From a checkpoint of a small transformer trained on Wikipedia.
Size: width 256, 6 heads of 64 (2 for keys and values), MLP 1024 SwiGLU, vocabulary 8192, 12.7M parameters.
Each number is 128 + 24 x the weight over its row's rms, rounded and kept within 0 to 255. Layers, rows and columns count from 0. Numbers have three digits each. The size before them is the row's rms in percent of the matrix's.

# v: layer 4 attention value, 128x256, rms 0.125, rows 11-34, columns 128-191
# o: layer 4 attention output (transposed), 384x256, rms 0.272, rows 11-33,75-97,139-161, columns 128-191
v11 104:120095145112090152090134123104124155126143112134152124110158137120146119098179135151164093121131122131152185068128124094138140104099122153137163140100117110125139161161163101107101122161155167
o11 130:119114122116137154116157098152109101158158124173123172129109159116097147126148129141123125085154139094116135064141113111160131121132110132138115112142105072106146179133103127094106126170151130
o75 090:109111125108123116145136129118142085158151116148129143101123150103122118113115142120146112127105101071106149098132141072105098103109147146116112119138136105084124163126127160084095118110150106
o139 088:141119111163121077113152147146127130108068122087086157154119146142103137109107123113112119110112112129171145131096115169106174113165119126155145106140159080138114094088169139158144116120147133
v12 101:096096145108125104153180173147142104101142101118150146078083098100130130117143160136151113129128090133163108138108096106113147115124102097095110119120148114116119093117127105151117096150074153
o12 114:125152146148119119146114159170172091126135135200058170063148133109111112154125157151111129071181124132172138140108171105147110117118129114086142142156110126127178133134128154119128112137129180
o76 093:105159135118146101126130138116137077105132127181072141079128155136135128138126168134112147125136113138141134136166131130131131084139118124112111134128139150139148140109149155140153135114147206
o140 092:171130126096175150164082113077113140136111095124114096159140113146103100136128119123185113122129165082113108113139130135143164122124121173149118136142148142097128117085136116090104146124158094
v13 101:067122101114118146122135142132083123121138127145140075160160146117122107111148125130099122163109099106107101141135121132119146152085143137072152146070094148122152088170154100090065152138132166
o13 121:124153128073119098162126082075103131128113152124133166141084100134126170161118110091131143170114129158140123087105130107115128141096126121143117133096113107116150136126137106132114124106135103
o77 094:116172149126123134128157133065122128155133135113119140149107139160114160120175080123150117150112095124128106118131086123163136143150160119101078099111117077119129110137119059163115135141149161
o141 084:090105152156162111102159175127173120141112099129158112134147124161115134081123090182152133103107161104133188119124148138091123110116130121150126164115118122104091120129113118129059165156141126
v14 107:152137115126111152179122125138129171125118099122148089115110110153125142098110125126132102146112153112100160136157110080126115089104098110093148090145111137119101105113119169147112153119126135
o14 131:084140140143060125143097102132134125153139142154127101186155076127163118120109139124098132108140142123123152183173107102135138124080133126116135129117078146104114131073100131127141113125149145
o78 090:111128123177101125084111079152153124113138112113095109166148060147142129053111108127124094123126150151107119150144073118138155096113135119114124098140093150106109175122108161098100100114111139
o142 088:131153147118162149134101133137145142132124135118116121110120118120134142149126160137158138149142126117146112154115087133143115128108149155133114182100138128110145106109152102143108142113148129
v15 103:110165119118138119122173109136117121117140134173168107130163161142132085077123136141137119134130106098129164118164121131126130148122158128096111099146152129109127138173137106131145127163110119
o15 122:107116109146109132135158138126121117089127149155124118110116137112114166078123128130099162087135111127131127134158144149139115090109098173166111124138063138145108142130097113113139133150098124
o79 090:139120134109125130139172116133118115063169107154170135141139129081101139046119103139116144083116117104170152098131147120122136125108121141118132127164067094179141105091124083112107137123139153
o143 095:160130137089104130131108125134166068153114140164172136115153165087127170140127129118102125142129148142071124111160098142110177100137111130123123144141139059118122129108134134092105106099138122
v16 102:155102095129125106154112151144144120124119098123144108155147128140073117123117109138113111140129140146120107132107126101146156140143116081140132138105125111094148120085103134118125132120117131
o16 119:155128140083158155136138072094110163106066125106163179122113111115159125150120170143137110123161138181127099110119118143159125145103127110115111130096138133118167136100135138113105136123134127
o80 088:143102120113178127143167089092158124135105139099155157134099152116140143147101145134147119170154148189095109095107131169143138134130152122149103101152135120131124145076154136113098107121147128
o144 092:160107107143143138135155124132119118157092100109143141178140132098136128146135172090142126095175121132164123159144137114088093124175109108096117118121132112144145163174085120148109173124103090
v17 102:141155146138098098133115160124121092133072075120134130103101094167119149086099162114095051113149145132147150171154123158082120161146155149110113163166140153146110099138097153139150097138155165
o17 122:094126097163130090104135124117140120124140137166165141112070108163106074125133159108160144093123107127156119148135145148143135107125115120138126158087146104101128120113153119106126123125098185
o81 088:171153084135142124121156103104142113112110130165135102137058093136125029096121115107152135118129128133131098124153099131095149143143110157127114121092133101147143135118160143087119153104113137
o145 091:121096131096161139100166113166145129118127112101151126135173127109112176156122129119100124166118111134155110104120135125112112102123117126082144112127083093159099120121156114144092154145125113
v18 102:100154156094136150130125086134149160181135087136134125148165136136085126141112092139120133157147134129163153110099122157133138145155159125114129146144120101111089125113150119149162082144134122
o18 118:111116145096133135163092122148148135156146123114117086130140126144111141105095153181128096124165124126080110138142133134109102138122135153115124097159155171106120116129159077153157118145117140
o82 085:113123116103128130076160103108115133123128130161107130109126117125090126151116149134155133159164114180101115148109132119136122151104129144095093136114121170158113141146165089144120159134088184
o146 094:086080089153102143158139118140155107139137099127129132175113107147135135121165084116151147093127180147118109096117110136155106144118171145128107102128156079114105133153112092114111111162108177
v19 104:109141147136124125151086135085138110117150140096100184150134147112151124167121158148115109120114132114142111125133119119099150138102106129118160129111125115088099124135106089115100146125095119
o19 121:089142120155145164121147109154157099155085113114130104109162112155146111100096155128148154152155120123162118113155138067090134097139136139110132169168134128146117159138104109110116194147131097
o83 095:076127122170131130143135133132116090121105140116123109117159102120173115141078127125147138111114154094144125135097148090103096109130147136151138200178162092125088152147160081123158102181126114
o147 082:111135132127147109086153110132095113119099147169149114111148119101101095115123144135157146134160139134126108111122100095156088100123110122155102119125105094175188106133126118182100120142114143
v20 102:115146154153118085158139156146143146144099135169103149167125089160175137118115143135122125101128125111131152135147146136105132069064140119114139161132131131147116143126132125075134118139130122
o20 137:089163140140147099143110151133166140130095144125109126162126103131143113121127138130096148126136132113119116095145121155142085110107139107151155143120108173166101109129109129146113093142095141
o84 081:151120134128113113153135122120169072095109137105123117169116101149186116121133168108114153108129119144106075104141123130092084070110123114124157154121132142084115166124166123113161134138117099
o148 087:112065163132104155137164157114093138152145139121108126136085121138104126111130103148138149133092130144111142125096095115104102136112140093121122126136120141122118161075123131147130097099125097
v21 100:156180116156191189102125139117167082112162157152101108171097104135088119137166121115136144107148140128116142146144113123122146165109118136108123092167143126133115137091081140115115129088104133
o21 122:129152127135110137181149128160142111151123160106120090141176084134112142130129108139163124136118171126096103143139144076076116091167118205103128106176119109151149146090063147151143109080114149
o85 086:154160081144109152104143130124135112164126167132078176124127135098134150146116132125126130107159136133112097147123140114076117136135105185137096160139116109141121123120084140157137133126139106
o149 084:102131108139105095116126149167097130130157148131158147107108114122134144137060155131082106131155140143155129093138154135098141116081113105097135148092177115120112131104138089138116114119139189
v22 097:143081142112100126131107147106108143186124151104180138119104116150148115145109171130123088167160132135139135060126097141162109128098124148113118074130109143154163139121080115179111084087136107
o22 114:124109129139086124109159148176135142140146133141128124140074142103130112128169146114130117147132133124102082136148103141168133133054140130109154082121129109101124124150138156150159081130138089
o86 089:099126107133133143125118129176123134148117103155134085179067145093103128170121123151129120132134144117092150115145125128173101158126152116105115085149082105131116130100127161169142115168117125
o150 095:158103102143144099126185117149125148093082178144179157136159087106086119144127138087144114116107133108135126097112169106072124113066140077094132108158154094160151145125121170105143127107150147
v23 105:129094131120149149113103127124091185104165131144143158123126129123171106146121122145127119132136148153123123125114123149128127138115090171125122079095133116171100157121080108131124127134083125
o23 125:147118129097153102124086113153138112116174131082139153109117116145144135126138091150179102131116128133152121116112152088127157154080118165120139132104103113134141110124138125168177094201126130
o87 090:147120127119138143127090068131138106130138123089109143101127115122134172129163104132175100150077126162124122127120137137062125137082118178081115117109132122138119093138131121139115099193147121
o151 093:115127172121110150114140134153133100104104114138128103144096142114111082118092109111141164152150159168105103144149119142116122112110131101114043133164146124081134115138130160084134146100154099
v24 100:101133111087116121164152128087147130126131128110104111156150124126113161135108132115096093141157133161166144117139112156138111131133137127135155142101134130153109137118191131135121127108167134
o24 118:113129093124148150115132175103148120141159162107106099149132128097081122145144128126133143120111114130128125128126123123150135137145098081120124134099146117113133176154190109139123136125093121
o88 086:131137142125162169118142136123170172127151111128101103088122119159096113158166127106096158126112088117130118103114163128157127157172153106090137141095122137116140145160167104129150166111098118
o152 092:114086135137137108098102078095148140085147132129103136133161146168164111148107164084124145117147128145143125171141083133160138138125127124127138137132122107140137153081114109090117122086104112
v25 098:162132132166108116130126107158131125122140128128156113122093149110101162134085132126122136120102160136093165146138124147138123103144139136115143125098134151150150148164130106143108135143140137
o25 121:148157159136166092113134143102139108099150113125157068128125127128137155175155133120096123105100127141085142121119188127127138107136156138147146138175107166121133059108130134113154107159150110
o89 089:162133111104133087092124164145172134101138120124131150153111138112123107095092152122098122137100128123154154124119108124157118131156122104104120137146130121147117121114138117148135141119168109
o153 091:119090123091132124091151151117099118146102130144087152138137071118118159145109158102166107106121125111167096095141129106144115135145088102145118097103151172145119139146103089137152125135148158
v26 101:125126152137133115170160160103104136136137091112153155104167124114132127147137075108169120158122107153115098163160154150116128117147105154079125134129087109101127172139133139153147145133128157
o26 120:122150101112141123133137124125132143136115122174124145136168120142125139138132153095141096131153127148094109108105121140160135123117108125149097143127116126136122168102140098124151183125159121
o90 090:128164110102140144111125154106152146141109128143113148163139126134089163128144165102108064106151155127103125122145146148128143110145141111139107141131106129112103168119135096114159150136120126
o154 089:094139197139160161129105110186113129107086143099129096112075149127126089106105145134121118163110117137114151119116102136116129121083154137141106118146148169172099096128190133136132130103155136
v27 105:095093090117096116157125120126138110152081168160097106161119136170129108153141147140123125115128112134093113138121147176089140104164159126131166152180146085136151101097068083110181134083128131
o27 119:126148136084096124149087166164081130145118129113113140125117131159144148107138129128125117133113141125118115103114076132100147123126098111136114143150127121181115073124118134153177142115145105
o91 094:124097143102114109091085149128108134130120102132121129153154152137153149114154109150139126142090158103131083168135115131133123137135125103072133118140159100159116087130116133132135125114196099
o155 096:124162158137136128107157113161135139093150088153088151097120187139105147176093145109125165160127131132095105130124112083148100059126085158130141106139129159166099140155121105110128097136101069
v28 108:136156111103111106111096145130106097152141129120134084131121140133113139134138104165147188115142127124171108132116141049164131116144137135127142141129130123120079085109086082155128136145112138
o28 126:125153172102091131156084154144104163114136148136149130068128183127135111142142132146150124104132125155171066162092126104109098143128147113144126172130159128160138086113092144107149119167133114
o92 097:121141167132123158156085162141132168145117155118164103055110137111143079166099110120126115136104116132158049157141154105094091133168159103094129141096117145150117126097117135145101142128114144
o156 091:148116130110109136143099072157138108176088117101109156183142077100160115135191117140167114123098147111144133145117084165145131106127130120130112114097136139139139112170100141128121151136148144
v29 101:124121145104175153077121117137088122128095110122168139113114136152148097079089080121143131104141099113141062138101125117153140088114110128119114154144122131126141132128115115130083168081105134
o29 107:144140146098096163118176141111125113142125096113126159155152120141159087117122116097159147113110118125129138140113111109121122137164132117101115131118145129140128125162101133107092165147114112
o93 094:126102160135160147158152126129093110113111150112114116146161164091125110152139128148150136130090129163108128138137144125123082114144141113139092157151070129143127117158108153118117128125154138
o157 099:131135111115141111136075077168130109140048162163133156185125116127135132166155168126135116129149120096141145126122131118168155147163145095093129159128132155172109150119147164105111148143122151
v30 101:132084139139094125083093172157179110079166086120171146122141080142086125120142162143137118117108140125133087141166142135101161112135138144135137137115137126169137114142146179103119156143124133
o30 124:146103107168098128110157153151120084147156143109131124128161137114144127140138157135144162107143141173129092132160130150146137113100171132128123138146129130117153134125180103114118123076105130
o94 091:131152075143086140101120104079143165143104149134144148133169130120141157126115136110147120129177160150128135118116144150146142115101178141103125129109124105157140096154176153128090154076126111
o158 090:093121110114149162142131116138109133138127130122151177148166114162106085115129129103132117072134125187117126126099106089115136119164098146136121122160140149109174102102120130145121137107093136
v31 099:112118133123137097089125135153128115129139095147100150166131150103128117139146129060127107124113133120132124169114124118129136097122183118125096126089090125106087127088133117152124147135135131
o31 114:112116119153139139127152110117117123154127122087101180118112156122108137086146125120139149145146103116141176193150147127121134095131166149139057118107117116107109122118106096093141140124146099
o95 096:156114112108132116131135113157123098149111135149127117118090155151157154150158100101142131134136114138129124144141156101106138107135134179103099142133128156119130114113114123112148165108148160
o159 088:133157094084088146145112135146157137151102161130154132137158140158102129175135159129103134096108140112141135101110135145155173121118101134128146140125141120154107155165134152144123093140156151
v32 101:161059162104112140146152128139169109181075149142119105097116119177168092128087117099084127137116109139147112113141175122100164134092152110067096149157102116143103172125133150116138120071131122
o32 122:110134109068157089134119090095143101155080092111157113068139147173143102115114122146112194111154087097140123126090120136129127141100156126119140133104132102125117106156125094108168137093140183
o96 086:099151109110156151116142129094125199146091099111132153084092128149119106143137130177135140132151132122134141168120138147099099151085149111120151149092144121108118122102155162151147125153167105
o160 089:162135123109186086122118135164096124110176143127104100074148166136099131123100121118113092118140152139113139142148150144123147097118125120113109110155106110164114146102127124154142145092188132
v33 104:096122138113099134126105126120160183136111113100126147088165137107159101145132135106095122103111111115115155162093106118175089124142143127150159121105138125108125180086132169110145115143144155
o33 119:132157151105136089097066111150119168083119119143166130137106102133126119138119102138105095129114144133093124120105139133157135153116129085095140074122125119153130156112142119166087090115136123
o97 093:175137128165169120117125128107121156091118173114120098109123098124159125127117132126137115109116134172123088148105124101122119137143130142120163116129143174152142148098160145116144075098092116
o161 098:115132094116106103134127113140108106125092133127118126088133158098124135180134140155109174111139138137105158149139094160089135121140135144104120130126144098108109143137163119133126157124100118
v34 103:158127097100119120114140154124112153173143165117112101115133093099141124128126153121121168140100145129136104128115126113112107117160135105160138122144113143142098159132117068188145139168109106